{"n_kv_head": 1, "activation": "swiglu", "rope_base": 10000.0, "bias": "none", "init_std_qkv": 0.0555, "optimizer": "muon_variant", "decay_shape": "linear", "final_lr_fraction": 0.0, "batch_tokens": [8192, 16384, 32768], "steps": 5562}
Each number is 500 + 50 x the weight over the matrix's rms, rounded and kept within 0 to 999. Layers, rows and columns count from 0. Numbers have three digits each.

# down: layer 6 MLP down (transposed), 384x96, rms 0.042, rows 51-170, columns 32-63
# gate: layer 6 MLP gate, 384x96, rms 0.172, rows 52-171, columns 32-63
# up: layer 6 MLP up, 384x96, rms 0.182, rows 52-171, columns 32-63
down51:476546559609535492455468498519492480475483593504457508539466528548515462516469511436596451453553
gate52:408494495564413361523462501394533521498342503551489493543495445502505416503470470543478473530569
up52:480531493565530455491485448542465514497454513479482441510583480413495510549557487461487377525503
down52:535494535494569470490519509560485546567526466519599580442533469416563451411423500514454507551536
gate53:517529571550534526547436561497479459487495490505494537438522458558501451430525566472565548534523
up53:527494409577497497583505465403410441438390507455438517551416541502538537456472517481453539550568
down53:491439438486487533470486553431450398520541561464448494517559518464475476464497535428485404517529
gate54:520571479614466405540453484502473534506507527499492539529505451474552439489449614476400535376548
up54:424474478384470431496479562535501576514457537465370550533454434579563507532492467469465450499435
down54:489509494348513461517526583479522497542605507476489521521491537539370457451402490610566461497435
gate55:496474441431584542466464552409563505520513405478437512553541501471454489586552492453533508415497
up55:498521453460490479456587415620540456399494503527456483510411405510415495478469415503579482542515
down55:547479578474479501552572518504456450509485515447400494469546490443599481503440460501460542500490
gate56:392424590551426520445492566441539509537530470515488575566550451414489532492493414477474584479498
up56:495372516537448570522594579389495499451516506467538437467496489485468490521455448561385527555465
down56:518533481550549447456461533467533462577399531495486484487519532575542484504530533403557445498473
gate57:492441450610498481485518482425573542492511535505509499532571444429440588516559474603522514535459
up57:522525367414533518431527369428490527511535517507527544501492474560531524475488531537401502503553
down57:430514520529494481539461496482430459524448474413526549572444568477550423496519496489537557488531
gate58:445475462582528476493535560391395454548407487499409453505408452559462486516531578503480488534639
up58:447494561534347521546464543531640402385520471466439433579603514486504420506540498502543518549514
down58:499392449543513495460556468417409484502494427473487484567492480384503474496506446512521551441484
gate59:569498545550415481490457468444469527493498490508516545505547488492494525465567564415539471561513
up59:563533493545457449508506489451610491453431422479485519447592499511440488469452524507503473500585
down59:419487594491457563533499431485488586532499553508556494533432508464539501520542475521542589484435
gate60:516476468474502493482508536443472446528503447466501513519439547507594570522539520463529550528464
up60:531474490474381455549512502484503471474469457492505493423486515551461559405599568518409505419460
down60:538574525459545502514534615421522572542537462594612601470508478512568431406518472464501471549455
gate61:491449484512533418473511520491521478475561448423674485551405548557500530539452449385481449441481
up61:584422510495444526468656526535467519573637583439576532497405518469572443524480479557489488417446
down61:509601524485476451523564502502536542625529557456457557432497581509526453529509397596522599523434
gate62:481430449561578520517492496469563478510413550497466553519444477456559537495508493553532578479433
up62:395548473543467470566495535612524462475515440524458534515506516485528456506565503464599536538509
down62:484549475504474628451512589452596441523594466496457458485487448472536546582589411512518453585447
gate63:459587466507478529412484520504546535505428463461469533495508574479552420535499458522438651450535
up63:436475529546530506498362460620498447494487444460508636556534533588506542436484496490511570469530
down63:546510477462466474466509522511585502609530553500556501513472534464474585528522491470575443473446
gate64:443469416607529471416431489546523508464457481477411576527610456469460598494513482507548491604508
up64:590542451553536515456469438602582448491399483437490525522480521519482577468589539527559458479511
down64:482467513445494474448451475460455473573478525505448551504579430529519412495479438467495493585627
gate65:455656518453472530497483467527454482464444525412531506560429443439530529553452505478561469436502
up65:599480546443455501547598570511536527566517496490551533404424570460529559402419520506501477454407
down65:478426448412441498421434621511460417518471518568555484580529552527524463523533470550520596571500
gate66:506526553526509549540496511401598469550415551477513453480390474612527553620510540514503480410529
up66:565536603505509497565502447431422534516579511482518506536426478609515474599524525488563552602460
down66:491499476494503442512567463575500514491445457418489561425479540487475539548537529500491544570511
gate67:416479476507492414519552550503444476552442523511487536447498555498361512520439485588527555525529
up67:497527572547517570537538519516484478534503495597453464474507421598558423554537515624554575472550
down67:440469481454476450541523437517476505485501489497442476558374520485515500463535582560437517503568
gate68:492577491465496499531511507407349552477412512495390444501458599491498503433524587560502492566562
up68:524437486454460450442392412413489541526476515492501547495499513501468497475492435455555464510441
down68:438507460531497518481501644550525511418383416458525516495480520583488487467500459534544502503557
gate69:506523514566526596423470574505582496469513523491619627476504552554537596438488545491573575580467
up69:489537486578514481590588526560531456483563488412551660492443486539436426602437515479425494534453
down69:490485494547470412549489572474447490570523514527435433513466489518412415491528528451398531564589
gate70:559536447482547566496472481550379484569506436444583571530520586544609479516503518519432553476508
up70:509510547582438471530505509558496504523571554453497497449503530514550502539370461443445525562514
down70:494518572456556469471540533402556533472513476555460474444555463459439486412558618519476522507536
gate71:428514492496446452405493530507466497549473529525525559465408469511513489458407387535484463514525
up71:414471430533481434548524516470561499493479497585542536519456510542443500498464524539466481455469
down71:451524426487450510504547533512493471547493488490488499458517410499499523499582507515474512475423
gate72:504586543510468517490483457487452506488533446441449514463557523481393356474582484519452596550590
up72:567481507451490520469546502561511501434422515435575611545424477620509510474517539484523478502519
down72:457497504563555566525415518473472482519529459553456472497553476451519445434551586466433539581518
gate73:496500564500483423528413472588506449472457520541547540434442504350492422456523460545452512525537
up73:458344599536461558544453463519547441492480402451423478450479468420482442498551565471490475579514
down73:513638474568585496476505432459478519607366524528470495500509461481473537563456511549488555431526
gate74:547541533446469486481445454622514554521462550435491488440405449408414516463464420559568530427542
up74:456569551577572560437527555575536407486451494488607542434463532469583479576532489476417526488438
down74:643511522378443447535454561487432549573515586462446561504465566517572526456529451557470498571496
gate75:519569474466530454489575489589598515590532497556521488479503466502500425564552527463480510488534
up75:471512417510601461544493537551494449546531550494502521477483595501414487495460449608535504478406
down75:614506427453372500433498457534467520526506536506472534433416435528485470519426481502500478505520
gate76:485549454578561484395500564419431426581441530542423538472467550500583528537554486396511586569490
up76:462503503489513429427443581567523420478499565456475498531434568459433503516438459524422562442418
down76:471530504438471462547538542458500549540482535464484528535564499436515427426496481542519512578542
gate77:583509527511541495414521486551521448530539447338450547477522483459483441498488415501459533459443
up77:589510436483487581467442463596497533477489590515569488467415467489615573539592485383534511482497
down77:579472547452418441527521582450439496516451524445430462548556489554519476501437538550499460453447
gate78:515405500572460410444530537566509534473550480492460508459473570489457510493515399441497622569540
up78:514439516444505544457457513542561422506596459515404506528437579437477493429524467574426519443431
down78:480532507529543539460455442490489575505377565483482440492508495527486550478562485494478489570470
gate79:559458411492475456438453561511522485430602586514485475515543498430449581400490476423520569533515
up79:373512494553587548383498461519548592478495509478476457510407519494523569534452475523528532481580
down79:457418505535466476489486427437549526509469521437585531420559483549423420447522399577497531522549
gate80:493612428548382461510484507481498492520466446439489537501544573479498472459615513505474578512617
up80:499579420425482487465448510528513541419523463521512518578436580553606460552419494507464462516499
down80:493569555614511536505561516581518526473529558493421534425402468503494562435416500554475570436580
gate81:563485503480574468480397432463466464521452516550467527538454547375524462527551614506503474575628
up81:475493458346507500517514443474516519406493497433490674515423522467530462534457466412408547459617
down81:463474449482505402531477588494545483412527532439539565475524482526461477537529373529579520564565
gate82:434437375524473463519446398511473463518454457485525464552485473467464474476586456454613512570563
up82:509486462439571471490569454525378476567436498454559431556546431422532499402465495467464523528471
down82:524558518484501503473438431570440503477566525487524457584443528518583531538603439589410510523485
gate83:464491502556471516529367475455457483494480570383487503447491489481407436613524560412539569458458
up83:485619494427474517449616531423560469530454438556452480632527429565573417570461494528497509488468
down83:565489423566462469425434503519473530545604490451435532523537545446520433391540554519441487538504
gate84:554453484478587464366512462463506490551547459458526528547521540516448497560495459502466500487554
up84:524498520503486480481577457470417477491424443377497500424458498503563579542476500467512521409576
down84:524477516421501441548518465536517541529504536497557442464531476472532501453583551573519591540420
gate85:444386509544446476553401470491485525467522516508521509487583520473496478550573480490524500511529
up85:519423512478424483536502530536471428443420524623454478535454447563488499386573492439599554519462
down85:503482513421467443471507553468455422522491522501455438539557587504477516518470516513452553487517
gate86:492474472511559456458437521539507561627500549457550551449467455479517460512475511403471453520548
up86:453379468373502499518393486558501525564525599526560485465530497437551647544559529512504512488574
down86:475521565505448453509503488568465491516413498486478464479546520504356589452512416590519565510483
gate87:457563422561539482510506494499527601481476608493473483549504542481486398561537556568395493582449
up87:558371553488506508514450478491558534498520474502543581465391519473460612562541459524593518496432
down87:490567531533518521599500495460494522465525568582356536562478481471462470471539537586472546501488
gate88:425462492458515505517527553510484476601450471534438580453485541554539464542539621465502537526524
up88:501460488585413490543500484576397454558567537428520562518475548548634520523492525562568430506467
down88:559506629501448526550456392507458548547461465432585514542485458518539514491524492491542479513438
gate89:407466584495512439429486477387442592545518551431440542533432472482514521539530474454559511522539
up89:433570491553407457552538537486432506446573487521497470480585500535571510420595501514559456488481
down89:555382497502542535462539547581444436519531528474491486487563491536405462512426547446615440465486
gate90:458552541484587571551436528342521374512602547528472528613479526446570524551506537476512498500457
up90:492469502541514536476498558522526441493506541540509420549498525523486408534508497515486464528529
down90:516575522490401441500514509425584519583484343464425517485535475491441453574479515558468488488549
gate91:530519555481572456513375502567495515506486412465476530471490499447522502494489593485478420517454
up91:598492599520589471434544484475584523494486442506453520437454536482553474556464496544453447439544
down91:456494598551451561506449409477449490485499538513491403493491505502536585434520482520529553450528
gate92:501535449408522353393506497480531552541474608515473573508559447561521513461591559472548515551506
up92:420462555534542607472536499611623508445498557483465482610498508555505400498476496465498521471515
down92:538522497528516572523500564486512507476503609496522525431564464537562561401634474354428474525560
gate93:588549441412489471512457576470482492425585511587572457494483453381490431477484527498501492600514
up93:571573542453507471453530569405494447468490501613421538467512506548590492552489454531515502563425
down93:545426524490552494488420502463515604525419386582502535583488523421452481468490533486556537484483
gate94:553438524451580529470535569424435517557526448515430418521500522491528474525440500492489486496561
up94:448484473493487507427623460563522535505510501444514414538509441501530550477488485512516595466477
down94:576488536488481398492469461444585550467564462464457574523503533437503482507519425500467503528528
gate95:500465557551534571416551518568475573492481470491511418389477461456559551539577549570446480496494
up95:685514531462507527422609509588454495455553584461505424519536457384498489544502460497434476530490
down95:454545543415464549561542564546495430534492532509601526497550431551467513496513515521471550474401
gate96:451472576591482520519576511576472500534518515581554551537508525468500534510526471512559483414405
up96:481541537579509508560476428536549453511550476509426498564469397539486484565552549550476535437500
down96:531571592521551452530574515526481441528485499498494504488507542487536553426555542464484477522567
gate97:467593481528449470494466427442439512470457475435575624480513430575540476485526562533473520533509
up97:623495455429504543486496479491495381663519374590479357409559434537532494523604498443628511474478
down97:518545438485496519506456447503520500516520516493610552625336440514555473473503566593532525450421
gate98:538523495433455511512591512547482451539507432634516425426495427529470449520474442529532461533550
up98:499496487464504582450516570488441542529418467519581469434502456551469491576527494526596445531518
down98:543540507423549509453485521449536554543404559471442523577553518497570499457507474551484520460486
gate99:486490479427516479481483516466497517560491517471508460566443466533418500512559546465503496461448
up99:482509482473567549424439550505538483526513527573605479539495514572527465467451563574503531476453
down99:538402433545476513497500511485480507496422468491474410433492462523502510453572559517425458564587
gate100:546473417484496484479458537472490503525446553460567510507515503506481504528475502448538432557399
up100:507554474512487445492483501520516485440478540514500531495563508442460549448506539422516501458499
down100:566503581510514541532485564577487553562559470551545458471504462551560560478536467517505494490496
gate101:443507473564439492484496532406562538531496467483493488483469509492509570548451489516429507548529
up101:565539491517420501499507459492482484457541426561533545553492496487417497445514576459413497461489
down101:430458499501572566500567483496517496550486481393506498537505477480493471523493279481479468507544
gate102:501521493542562473434511469495455496447514468487509484485534408515491395529412471396440502510517
up102:556543503442503448531458468477533436596577553437436507561519507397484528484509523518424471513502
down102:523418415439525491552588371536538506534532514494522522550555502420492486444399514469485444507491
gate103:565492559559512459501552565561494495391573502465556494460546474464534449529435417408549487483481
up103:505490514532552516474472589452577461588437554584509554530398411512452507425512455482455507464373
down103:581478488513475424480545602561540574485403501452555431414491465463514514474525598484497390477513
gate104:386516446548390563462555500536480549511480480564497475530448478536440491519564544452558437559533
up104:571496494530598450496444351446486545449523557383463351500469470572542445501567516473507434485490
down104:547478509566462553493522568447508515550607573538467580423570584455433397473536526569497440515490
gate105:485472376531564465525512498450556502554553455590507468537502537455486557545459512518516502532605
up105:502502543486473462474478492600519504497555577450542548506517520535463479544550475478446537377600
down105:504514542581461475479590435451536488498470484471436414502522419527544475514462506530544393484493
gate106:473519432544482562472533503523423492526461524586462499481436568435500540486562597512468526502533
up106:438488554509472524455540445460640445505499545469473477539504421514478512437396505559483462522461
down106:460407508525548460565539586431457583498453503458557424498493480497491493410524573468512553514514
gate107:575533450459427461500480495499492523554546457459599520511501557520515510500372491554442552523603
up107:482482402411431483450522555597537516497518518487489534527536530506520509494474508553451523525546
down107:453573534528665574488530483508512579491468457528615475496467530568523471541609530458519486411497
gate108:513503504494521489460480479451500489542575551461551465476537541511427512553485569524530472508504
up108:488476484517521561499513525480466561396600442495458577461521511398545480516387452527429466495471
down108:497501475480546449531522407514455514517477588501497504575522547547463355565597399517558504553432
gate109:545394498615541415550459483405518499481528545445492516525522479543459452525514486474536588476450
up109:443635495439552529484534565487484514529466554482526604506539504547479496478556509529520550451366
down109:550463559502441537510400460573535532523495522488404422518455408488467524421480527538403502521551
gate110:401542450438565481557539505548479545502503414554575502514479397470527483415519498558501539550482
up110:568523430562449488481413533545412441540458443575478423477548516587443454430449359419527428459531
down110:512466449471562547490609558502548538476500524497526565486529483515449462456569562495635512528483
gate111:530538436550435368523508466519505580510531510559428540546520537453357594432556570442462541549489
up111:474418479474509514548366502561469611519498587521512507583499491420475510509602472574593520530447
down111:475557488527487597530475546481414413501536506444494484554475538518539566529472459502456570520442
gate112:409561444542504482439433460481445527583570495489498570492533518523573458547481520428478417583536
up112:480495550661478558539507457396446445450483470550485474581413534541525487490587496465559579476447
down112:411620493507460500448431415384510469499430519496534480475473483547597484424419456522599492408488
gate113:525450452509464557419419551534536406516466468509571559583515537501512398453536556487415483485570
up113:528410491500467532537603486484533628595481486462531518513464444539474530511418420561556487517514
down113:482498529575482555545512466504499438465548477564402515400413475542553369467437496460523453453548
gate114:463554499470596453458531482469551590519532440619490577501493474523510601370445525479435496554551
up114:541439523535492566492533522583564476481492512578600483446458456496397475525442448553467507517545
down114:516476469483503455538484487457488468524565544474450436549517625494545455442640518495483499563485
gate115:538498573586522473500608488652500551479452459473507512590520428488524527461536513647483541475534
up115:513505480505506465491521453526481549372533429546555398434444586448475434527594574548504555548508
down115:512510543503412439432509454515660463555537432603585478622602506588499501513450505440467537460530
gate116:529484495571524604422552496513557513507499443533511592602435519524463443504564503440453549429445
up116:475518429524489433558459459571407524467644480494522483552381501472509543516592443500532504512500
down116:568552508403467483461529509466547432458473466507515464356480533437418498474522451561542526570470
gate117:469581588501529491478439530484551567471516533504572505586481593392459485521491514473491574564483
up117:530544522534459402448577495546469513507585542548574447495518518410467554447520454567544499491508
down117:413437406537479503420510544517401483538486528534458497523552527530489479497538519568501460488437
gate118:469419509437462500418496577497618533498513429468441497499514544450564541585468513577498393493485
up118:505510541524464493533540511533409509495526397516555467520522512529460545523529350530436544395388
down118:551481580464476571513434524544454578479548622414574596538466395545386550513416570468587555479534
gate119:479572559412473460537512538477549496565504454541463442559561558527467449494540560525442514501545
up119:435518483374469495470508499648508497555580639499585500537543420467423529513498505530552515482404
down119:550537532551471491524501581456433356545564417519453469478470477526533427463452531460495412475489
gate120:553426461520495538456477472463472518462456476462394588519414469597550523416485522449483490466562
up120:497516441573482429560562431525597446483541553497558570492515535470510504495564474486509466572461
down120:528522446556493435522511479510441545462527452550567471568501447554427515481581607487515493443562
gate121:525492552453620414467501496500586496558454498547521429438499465531436518520544481423489507453514
up121:370449559600500469535476555536428491531514579490476555447462519450455539487577489601556475609511
down121:433561430567560625532546554405500466504455460554430473564523497586504525428536482497528491351499
gate122:545538528410461432523493456556472567511577560487468507527444551492444457495591451589477649463461
up122:530484440534498551561518457524548429449516423532548499381512458491483459513417545558548472517463
down122:418595499512534525448612306512490473479550471506538575451460591526450531481504582510512531480489
gate123:543495474458560462493456519545495463427426449465500420561457538469527467510460544409530591519470
up123:477584531531461485577499448458414537570559487541506467590517564492485492382502488487440518436501
down123:473526457511547517471501465532469475496550532552540425552570465491502495509453564444491497457523
gate124:507462444513558407493392501428521456506550494419461453475557606475579472428588502479444486530420
up124:564593550603502511434532409487437523569596524432499418375477492424379505463406455475509491571531
down124:446470428526502607411471538544506494456496382514499393505594470546492611483439485470565555469471
gate125:547482422470378513603435507537466565464508487512468464563479590414531559427566561518479450562468
up125:520560484466486487507513546536559510487458451477537420411548411445444489388462540470463491498541
down125:543457429415422508435496468597443586402468516491514443605465477404595544499416423517498445481545
gate126:425515417572548462480503582302524457546482449535461482538450479451547446471456490477455440520521
up126:557526459522518503414615457607513499498515522577521486459494485425558497503545526483523485478519
down126:423489547452532486452454487458493573471525470483502495580458469485529477496401482610547494488560
gate127:459554449518461486473472540453529504505538581537395524443567575460552506495606542481432468474465
up127:453492488516504495553432523492545456477604572482511535552513466585431599522458587492427543405462
down127:483549588480530529509501415536501431495522505535473563501499531466454499497445518448517552520588
gate128:584526531467527510463455519474544477499535413546545447433537505486492510485529434493507474471479
up128:535479499456463537564532392534488470496472582513530512517523579530451512471478494407415508572425
down128:565520474487506594492492592449382441557529494471558420447438478549548476438555497579495400529487
gate129:421472463531441450383494465531542595515543534397498499477564565505392494433470414454587491494470
up129:576543469433566502481488572568523485392470492445513516426502455415501530539568523546575461535513
down129:446502564537494473514486435496465484541495538444509438476532516411575426501521547325520480472454
gate130:529569469474498465516470467544558512457445523475525499464568515424507460558496491462588438585551
up130:529467512433586503469565453486469608494500597601503435514523582459438602449499535499511428497478
down130:524501482538433499636467493465477474511488443449516492404392440507539489443504497453536576560541
gate131:549550511524440455516555569533511509537447481516399553576513520471475459530475481544419487457481
up131:426434612477541463500463561435561479494553474553451395494542563531535476429581509546475490533545
down131:447520524476511443574466486524543427376500552534419456513541465469515523541562570496533489575476
gate132:511479408422531464458439604451552606569536524550492543540434469507486354495413542490527466548458
up132:498493483638481676447546533560491474488433558425536536426551535456502507564477453574523516520502
down132:522457549549408633448480466526491483483486506475431476514478529398528496411536513506492473562554
gate133:508557439486427418569470565579639420465476509529493562559504487486606444598509495487470537461485
up133:490498491427461478537592545491428533538501521465395557548490459474484477471536571541591492504510
down133:515566583576521528470522536503488441515634510511463532470524446512421517529442539497474529549508
gate134:554624535425481464536502536475531456611552488516515489526471580599522645585546475459499549463521
up134:552492401519475461512435542524528545505571467451569459467527493536502514423541525624571349550534
down134:564535572535521495485427478519499472489536504556494513554461377520502499560556470512507567460513
gate135:544484421476466413466513480473570473505583514554527488487501498479453510500537541469484518447473
up135:549559496488473458531474549543464472620515446502547509544419547505447415507425491480489453519439
down135:456494506551547478441504470499578477417475527545503536489482470595540493437534412479547613550561
gate136:533475569510515481490503621465490479512417516450493467511450464417510567408466504478555511527566
up136:484548530539445527595445605497495467411477499401490454471439580458466508458469491515418445555471
down136:469573574452541510512569429464559528493581418495514491410486490542494547529497586445426469523493
gate137:546454530542427455484508506428498459587548422508473430521489587501480494483553520541493465512551
up137:508584438436532461445454440493523486515473638487502483520474436479573478534513438514553510415479
down137:517485433490434470521448504469439422483467485531488536463482536612510494607410384501442503494507
gate138:521496486388473500479545511452557626543453516423481622474571480515558475501491508346441491419517
up138:531519443608602564445490517573494508544455532505549544466535606508511450534602506505478477452503
down138:508518558459477510522546516401517541484510388462483502535446483495590433484385449473468439551488
gate139:398437414522534430495510612572435450472484496521546515550518468454496448473433571529499469439513
up139:516497599473432524550459550587581511521490440511501576461562345474545474405428528589376500519492
down139:371451524472497491500497495424450542445565496553448423554461540555517536426527517433447471519512
gate140:561523520426548472510439519496555518459592574466551453506485503451584458531500503378447462468511
up140:501461443476561580541580493407564463489455522542530507427545469483504474499362465462530561462516
down140:478532476529549546433458565491503524504549440507602473461532445528488504480540563586492535453481
gate141:507461502514543515489504590437610559509599521533539409509455505458540469524417586573510517374580
up141:317474527559512521537475525537510489528632565537576477419551548530558464446451547557452590474586
down141:493518539488641511568469491500468480463472534574582482476514500587534496534584478477541519550488
gate142:413490442540498481481521451541414461540444409569521520599474451479490551563504520460525530431523
up142:471515485459495452544488555380506436573572464504465458444507466502565466433577429524645446583414
down142:535507456515400510489501494446479500572432524504587470523559447501486511516545447437530555506542
gate143:406509437596567485407504468548458492544514457509403487522557514488504483542534462522529459536592
up143:419515549460427479499529601458542541555518533482628499427438570503499474479362444499529437508472
down143:558525463498505532531540431425532552386483490570499468478549406403487452460536622449519466427439
gate144:431519386478488550490499513524453514511510560496554514440636523491489536504579513516550451478545
up144:400452535510525555495399489498531485541576508451446543570571531548564504529549435534548380410494
down144:513531499441470497513486531538495492477541450460598548499542509530531417506441569544492496426451
gate145:521435504483502406461469590531484476455632512532506490497510391453513504442464497493531500526444
up145:459540504509529542501477493476500603418657519480470507578545555562537537483470521381528454570454
down145:538563486493475455494466447549472420404482535478376456571500503520369507541444562463522513517535
gate146:567441454537486528511501585498498517522542474418550503449513511507497640470548552470599465513514
up146:543498534447469536412459465495436466538470493552546457511478458475567405457532514532436558488460
down146:471538488524465527460540475492553526452467467465576456528607493474524496546479458477522392451505
gate147:455563466486436448473497580504521527519526512519473442543483486473501498522459413482492530447427
up147:456455512494463625461489554512438498448464437541536455526566378484551411572446570479558499545512
down147:497553590486452474525529500441479532484453496485498460503406509530486592509430525558589521576521
gate148:566503498564436493463493454560470492486554368531499452487516475495357486477479515515537504517525
up148:602556534552562444493563544593497476531501462487502549436477441600511488458391480498492538510548
down148:448495543544492535536356516564505575504486551579501472506502586537499504520524463494528539568549
gate149:512508531469490472448522468467473550502505610431578429435377499413512489528481433528441400506480
up149:415539436493541479457511551541477586499470609417446407450561517469486465570493540512508503525507
down149:476496543512483610541566545576554400507559459477540559515434446489610455593621532489475463548499
gate150:493401515458429433428509462509521583501503474416508522518562486474487519557501545526505439467555
up150:492466441511509499590494569499502536430460473449506556399501485460576521521484421542458393476588
down150:456636614505447424406588487488482428613518533455500446489574458600493466482524497490520552567477
gate151:537497469507483474491480509521456486554417528555635477544621575496499528529479490533559627533499
up151:472467558575408446629512471450604541492620546524497596462529554464479441567564480458457474494565
down151:568507428475573475538477495549559462507490493410429451464546459526524529447488401551612520489522
gate152:494469532472518454480539511582474466534581542443468496589496534535493581517624542487478482535481
up152:535504528532450554488500485396512414565544534488526532485470456511456501496418494479513431532571
down152:504494576518504561495527494497456527509474450441425435484532506429473439511490433551565537451526
gate153:537463522536529477490458517487500502509529490412580506481470567445447543545475518454481496562540
up153:531514562418512475534577588528547456444539422562506535512495535454460435492508495492433485465538
down153:505505475537484537505515563461489514434556467528515606387501420522557471469536388472503487445487
gate154:541516446415480505538436567458455613478530465587493498537598520516517543534558499506540466578502
up154:534465570501569491460536569510486376517455454505549418481466498549616509552590511464516485584527
down154:467529522453461548512410512553600573552538422503503464476447501475503484452488651542502512505489
gate155:582420507471514427462458498489520510504523445484473408517546585467515586463466510412554449477421
up155:571502527362564512463494419533421546578637564592464480448458441527482545491430487436473466485456
down155:413561519460493494429492587496580535470394520481528492584532450515440419459561469531541492568480
gate156:498538519472515555446529487445545538564521507585517462514528480479505530484529468520493498521601
up156:542619520446437550550517552401445531513519442476539522455466492463510510507476517571531504429496
down156:496483485441495437460459585521482441571440535472498472527545509479498510472481504495501513585441
gate157:450510547510545550415511476486530539549552448444569445528481456525560581510574481533463515539572
up157:529543510471417423511558380475569473517482504414421571586516507596476501474434419542490548489504
down157:486539416547448431405414428466524504397528565472587516565507482509458563429511600455598518566492
gate158:573494506489464452467506524493490471525503489465476547564498484417479526545599390507464531491409
up158:490443457456476575439457439504513462429516533479585517464539508474538461449395472466455444469510
down158:472505572604463472466458572540556428535477558544520557585549500469523526488501537494524473564537
gate159:438412501454496521449525454616506538457437473522405522571497428482508459546528490433428469399533
up159:559402537373547413444472471542481464497469546530452483603499503523538503595566479508567461495607
down159:490527487489508480509521409407561528526482486495490570474447517459436450436574594435566539558571
gate160:573554481517466454423465551545476389502456570449550442556482535403404422494403509496501361515556
up160:533577460569565498549399479520516455532576547554552445566458545527512492527533560524500532487520
down160:465420488465437556517537557514543490467543443494556481528526479397496532481465370490470436467514
gate161:455486518567472512430396436564498433563511484484516599514442538378526506475526464579554478535519
up161:569450428571568495536500566526530479572570497587437480613492598562398506520499556471441461524502
down161:405512456507468533504512508465462437516511480492489558509517556478521507545523451504482467493514
gate162:429494482569560534498501495549559597504479501552498549497494587433499499529464539513487554476526
up162:486509479490512459519480614466511510395448584451507483488549489537472464553494398515520488524515
down162:484502422524502519490496524524556511482561474505448483460485560522441529539472582481531446554535
gate163:547542487513514490480400580510500532505464595543536495539487498530411639474460539432470482456502
up163:516583458510485493588530411519553471494527556493435459462398506511486443515434524454515473552503
down163:498520494482554515505547520500514495465534428489531496494531370468585408500523553544375522518490
gate164:502586402506609426403555537521622495506495515446508554403517460485531539541485556454512495524488
up164:532564455455559472416383457441567444544538537513531456514423557488502447456593516585487538468477
down164:480464510480473463562511594495451480433511583507424516556495501511487576444417513505545526444551
gate165:509459430520518513495562581584475450461529465448565564492470527452494423520539510485502507529607
up165:594529528489536478425536346546466452551544531501440453602596483488519556444547496432429464564492
down165:513449552455489518490559517529514510522470485512436549553456395440536551502586568530447437455541
gate166:437462402517540531438505485484551504430485523450592505429470528475533502485520537503475561487485
up166:543491524447498496518589511476527535453490531446532533626437475481513540480537479458520450497483
down166:460492445545607563536547442498468503481537511512515442448541538496479570493451428542554619529517
gate167:415535493565537488504529468484548534562562535400465524479592541496450459511584419517526465406466
up167:463418462462476588477396511530444509460431440514511490495463437597624424501395577465524497546554
down167:508448522509559557504486427433606540435489463454606591546404522514508554467408546556481497451474
gate168:525476467505476480417509502479563505478506538442550547530411489516534615600541499457469576492518
up168:468574587499512540444488475561519515618539465479493461431497511523428470490463534501449445419513
down168:508540559409539485466528461510510550487482511521517481485490577593487530532464511513550560522463
gate169:481513552531487476509531472468481456568534497485466478457491552552553467594532579449550454478591
up169:409526585510479456546509536445519526538497474500546529477480516447473471550495558449527479416506
down169:510438474496413472520446498487466519570502537438437470451560548479501425478475446520457520513502
gate170:538583541439511446473527583412384449581530479474487506479438521461422495540472510362511497465500
up170:498515536477474554515563459499503557534480435496588474509417450586557550455475497529531534510506
down170:425501517507477441607476582536508444563587488482449417547541545542412521458493446527448382475622
gate171:554433399463502428470575499502401529487484520535548537507495488556469485541495469481627557543580
up171:422485542488555561505491591496430481550536424475468521443443525560512482389534597454473537526522